Weights of a small GPT-style language model, trained from scratch on English Wikipedia.
Size: width 96, 3 heads of 32, MLP 192 SwiGLU, vocabulary 8192, 2.87M parameters.
Each number is 128 + 32 x the weight over its row's rms, rounded and kept within 0 to 255. Layers, rows and columns count from 0. Numbers have three digits each. The size before them is the row's rms in percent of the matrix's.

# layer 2 attention output, 96x96, rms 0.0992, rows 0-95, columns 0-47
069:173189159144125168132086186123126054120104120126146157085126143151164106130149169140164121182168105191176102148099147137147133137134078156087135
091:124121138129094114102102162164104163154139135142129097115103103134090125115115088080108135082107092164145103115098100129140123164122149106123094
087:113139064077127167093129141110132147124138080137122125111106121138138135093139130178115129157118081114120155198153085128121098101139106076144130
121:176185160132099161156101160096126085090098142099131157164165143126154102128123187114101083199162140187150150093141146160104120111105154137122142
082:104130155154149154086142129159114128114160127142119099160091166140094139093107114109114104101159103139165143134141139133119104097144140152087119
115:134112162150116093158119111198096133156135129138134076133125137103109137104160134081079124077135143159147119101139164149127127118098112177060187
081:082125136130143094184138107144102130123158103145123083186120154131099164094113134097076083099163155108112117079111143145156166141100095178089153
083:194166154142176128119149122139135105139142124138151120089101191137156128115117126106121110150118121088154119186119175026145120143179154151092124
083:127123164129083158160097149139099074118087085173103108146145111096144115162197143112156141115169127100099118122117130107143141150105103087163106
085:165172158106138124071126171138110128166135134159115110105115138169121129131138100112156158115089122138083083154073130124167088157096160147100179
107:168156120135140128138170146123165100137150141101167132130146106100172115141183169120113192153096101131130130106140151151115107107089147167127148
102:061113124153145130165118114163167104083080152096117121199139071105071130077135165149080113123229091117082168112165107138101113107104155081141134
182:083070092135143100092167098146118191140197130160106095124055151136102175121129073147139141044087161124122149113144128118119126108150106154137107
115:128101105140156136081141106114156155128138131147174136116120166132122181128112105140154146126109156153193133129142113174113113085128137184107152
081:124134183118105107160121146127104093134162138105127143123171131106159070137139162131125118133133204085146168112135111120110189117145089133142057
117:174158128174180134112108124126152116108109193090184141086106170153143157088103120129119119177139167138161134128119116133133155136130142148140106
105:140135102103127115120198092121155129137153114104110140122137113089157123142153130155116187127065131131132154146161165166122152120120151104142133
105:135146112096108112154132125138109108160131129163121140102122117122126122137158136127162124122135144148142161097142129137113121117128124141151071
094:127108109128136169130119112053137153088161093121177187108127190137184131152088126180162105176090135149158146128133140138104152119131124110119124
067:123134137126132135128082108158119138094053154140113141149123096145110127096148131122142115106156057145095095080105179143165109185077190136141131
098:108123164127101097151117085119121103120088130105133144178188114088120098133104171118085085146174134119130156152153156098097114114166177115160093
097:097117085101149056128155112177085181160194193122096139106090082108124111096127110156130116080078097127132149150147168068105038126124116132100105
100:085091097134138135118135108105140144092121164108125177142115112108113127128115134151149097119125144157133084126086162102173112180139093148136111
122:139128139108132125133136151155135131150177130112136122126119128121148136126148139129115145121092147117112093117092109126151148144134144154088155
081:151159178132140141107123129138156100113096142088114134145150113129119109118131127105115143150124087136155130169152166113119095124154142129153085
083:137138118113104140171129099114125111114117078129149143132154173089167092135115173161107084187124077163097106117093084143155128176078115086134107
127:132127118117135116115168142140115110167168139153122113095099114099142124150179121143151174104108146121152098099102120136149162146131133128086154
090:110103103105073137114151145189106144188174088171094083136111104096128110144181119147127188058088128136104147096146119171113113100111202144136126
109:085052115150101097082122074140091181111111133156088119142171106103085100146102102125129116061098125097138097137141149108148105137157101150138092
076:154145168161135088107129101128111135118122185111143143119152152125140106113119139125125123122119135132106183159160103129098155094153104108127134
094:113079158120144117116149122107146160152174135076129127109075141123105173134089059091096140099129110179139133057124140150111116127083097137085140
097:118118146171141136146161099103155068084119142122130158179181149114151106145114194122140093154164175128122138129136101158138132127106110139109108
098:162172155101096149101118168139106094148142110138172122135172134103175090118160184152117142148146160166160135119118172114125129140129145161094123
104:092104090134140151135134110145136157103161129126083099158097128149074152072118107118090109097132139113146150125161082141099156101145094161157136
083:105119122129138144121132140114137123122116142125090129138105145146126147115128127128109095143161146125069136135113130105134137140137086093191103
117:148136135146139160107122118121142108106090110145153125135144151146133143127119128144146128162147177127145169103157134130105103098129146204054129
096:119169103142156134132162130110131090113132157167132163145152159143130117109116164167169085150147119135129176097165066143088113103089164156123106
101:141118080092073176147152120110131125143167059160140156133170146075191115168176168179145139146069105161122118114107157145125115146108176103119139
092:166157139157124120148159077170121112120109092146152109193181177081146128099145190124084101131130079089148105176144135103134100121136155153121145
096:146097110153142093156181059107087159134160140150119135084099204101164132140095081171116093117088179121107099123099113098163144142153068093126071
109:099078136187118125158136105143100136096169105163137118147131181097141138134134144125136089075128127149153107119116101135135128139097155154089169
107:130111150192146087109109082160079166107115134145149093106131188134118138100098090152126102087137127108124189102174111113067103069126165184066157
083:137145177138079172140060214103094087092093096120128135159214117136155067155132181125139112146194136201159169093156144147103086121144126108112097
075:142128145097104156078130144118164111149109126097137153107126077102138112166162103146163194109124126163138196055175126180068114067103140144085139
083:077078047134146098099142099129088209115177160180126132104086126149102168112108072172183117032078115112155118131127153083137127156127148149124122
074:087106135090059110146142128099127106154134097134079163164156107124148093170086161125134097123122096147148139125152095141116140134088113057123173
069:128144157137082077081110136112136130162088196087158176103150114143140104139083137121137131160114135096134122134137129120119128104189124107091139
081:148195114118117162166086167100141084110074133134141180121149104166141085123139179144173080184167120153144194135167170150084144099130137115161103
097:134146084074144103139149153152106165174167143139080093093044096156093159102146077124111152107084149165142173157145124151104114095126134160122167
085:141139144127104134106107142129121097117104162146099122144157107122117111122129146075135124116138110203140138128118157191117161123065126145148163
080:131122100128160095107124136104117168157161143114162159040095174161159143105100115163147129154089142135079116143084138138155155138110155111171171
082:161145175151115158132065196150126091110095135132113127110150088145120089143132130058141123140157085115066108150097120110142126150143076095169170
130:114137125104117147113129150117125100130123120135115143127139091121138102162161136180175157122141131163146142134135117165126135121097114127145104
093:129136149105076141158087198140087105167122079151085091116134100137131090146151145132114122133152103188151131094132195151112089133080144121104154
077:077077094111101118089137101129146162136136127129103098146124103126090166113113105102102149096125077115180122131145156119110076111110130165098145
088:078101147071092064154113115152102148184136124116115133144143078106114117126124126107121113076124071143076103110095154160135134147084147099154122
081:149110104145072075138147103175087156164111128153105074120134107082140129104147134116055147103107092085102134132146145119118134127139163127108143
129:155175109125148164153156130121154077111091112115131109170124126127125155116160153116087130179180101075106162179159105091093120086158122099156163
147:123143159137120149167100151104135096095098139091109146154156112134105094127116156114101086158173130138103121118118109158131154125116111113164120
102:151097090176164130078145097147160177155127172132166118054069162121114190104128068144114173125075151123130094121109114178161132120116119159122162
062:127101092144087143098114171130125160120155141172152145130120125163149124121077146133144118126094127133137128119121087133116146120134114105162069
106:117117119111140138147122094101124148096098091142105128152117144142101155136097085120139086126143139094138124160129129077141122135168144149135109
143:133130115129107110141146136144116120152133126120114124103148090080158094148177145149122169111096139144123132115121117141128143135116108097132123
078:147122117124137172127111154134189136148129138115126121090064113144107188112132081129110168147131106112141153100154145133097155110173063077114167
093:119108151122116085148159101105124131148186151103145181133150138066156102192112131119146124116094153143112156091161151128108128111140110152124090
094:123142173139118131141085126142093087104100105145111115180174127133102087135140154082141102109190123079116127197162118046123092122201027095099124
103:147118097172118141112121167130143162142195140111174146081101181151149117135102116167143154129057122126122064118079048142159142165162163072144112
102:134144163149116149198108135109139085096116115129149152172193153128128098142124188102124072166181136100110145123145145100113101124156138083153088
099:151151178120097152163095169116113077127107125114149161117168101113157075152153169126152113164181106120096166136151119141109117096127113131114158
085:170133155144081162116135161127113090125110100154109108130156090108131086178194138079148153104143127132091156106138162102110114115157100135121132
090:114141144099130088101097145140066148147119136162101107104135126186118101091094140138132107110130126121203108122127167144147124135110141175106123
117:131109107130156132120170113151174164150167119126164080135069148120123217119128074119098173117097104107160088095110139120146111155139095128089132
084:115117096148154099164201091107133122119186188168167173135129146104146143133147137174182111097120115113146153151135098093116131127171121076113099
087:164137116117108171148102157142167133109088123149135140134144092137125126130155142095151142151128140129105138146147195078120060134145115140137096
085:077120194118113097147080176094086108113145180105080155119123111151094060129052124101124039137184130121092153107145129163098146102127118115149120
127:127122167163092132148109131109112085104105145124124151148177137111147085136122176112124088139175135140073163139141103138114139108121113105134113
078:126159136052144078154173108166139114163136098123073081154126088141097122127131135098093143129126084111095118142126099121133099118075111094128202
102:165156154131139140178131148123119101140150097116129112131125173132156118133130146104103097152147116130136149111144162100105134122114067147112128
130:111092065102144092112164101125116189157195135150107115093071152146138173108103073152124129090076090056100101170128104101137093123123111126110167
099:125116097133162137072144080126135176114155129135151122117084183145114168084076079160111120129093113113152113120096081136144190147138194122120144
144:119107100169150149075120113136129162102110149130142113115096145147086166099116083154134131111139136097159175162170143118089143087156146116141143
138:087131169092127154138090152080117103089113128129119163163136117158118122144108142135169071146181098133168102148105135111151146164135134107163075
096:162126123152128170082128138140141144126149138121160102118105157111134142110134096154095158136110163171192146137136149163129125115150129159121085
081:116136199157117105121051173129107101112077153097115145133183128120122071142111172084130100150157137127119143131149116176104135092140089134133151
089:130143135114140120169154106125107105110166149134103166147155133124137071137116153156162084136122108098059197173146154081091119125126110066188092
089:188158142145140169149140137121190099117122145066160138140152143131151133127133141114096163195125141175110141097121140179124170125094117125147139
098:098089094128159115116125124161147168151129161133126096113053100140069204080121081103101139091148193157209131119129167138128140109094140191099150
122:118112146154120108170126131153129121135122153122108135125139099128127104138141128108139145097124130152140114083118160162132136142086113130145111
131:161158208150095133173103131113115068096090099097162130196202157091163100164144187107104098168172141154128104130117151117140113139116062118148094
078:111109098117114157098085153109111164114127103171161127108103147165106147132112108135173113119136148129146115098107098133132146133142180142108143
118:153102122167135169145128118148156157105165078152149089154100183160118172124138102107128139100114103090111135126150117113126100121116162158104174
092:134166159092096132126108161082101089131103076141121180133158133147167089187118138146208118168131073115099158124138101124091145126163146083139119
104:174184115044102101125142131164089136193095071152085087105117080128150117138176097138123186104060125152075167105122135138117163126106150113166110
083:147124077096129140102155133169148134193107112157086078059053105124120161134179065142131187124117106144158150137128166131116176120120137080168155
096:124142109093131124115131127107112147133146112159135150117135143154152122131109125159170112127109104163159181169169179118087122107125157091155141
079:153111142119143133083152095102138170110147156125128140105123154133144138143093074144145132108079178163143054109076143142176122149100177164091190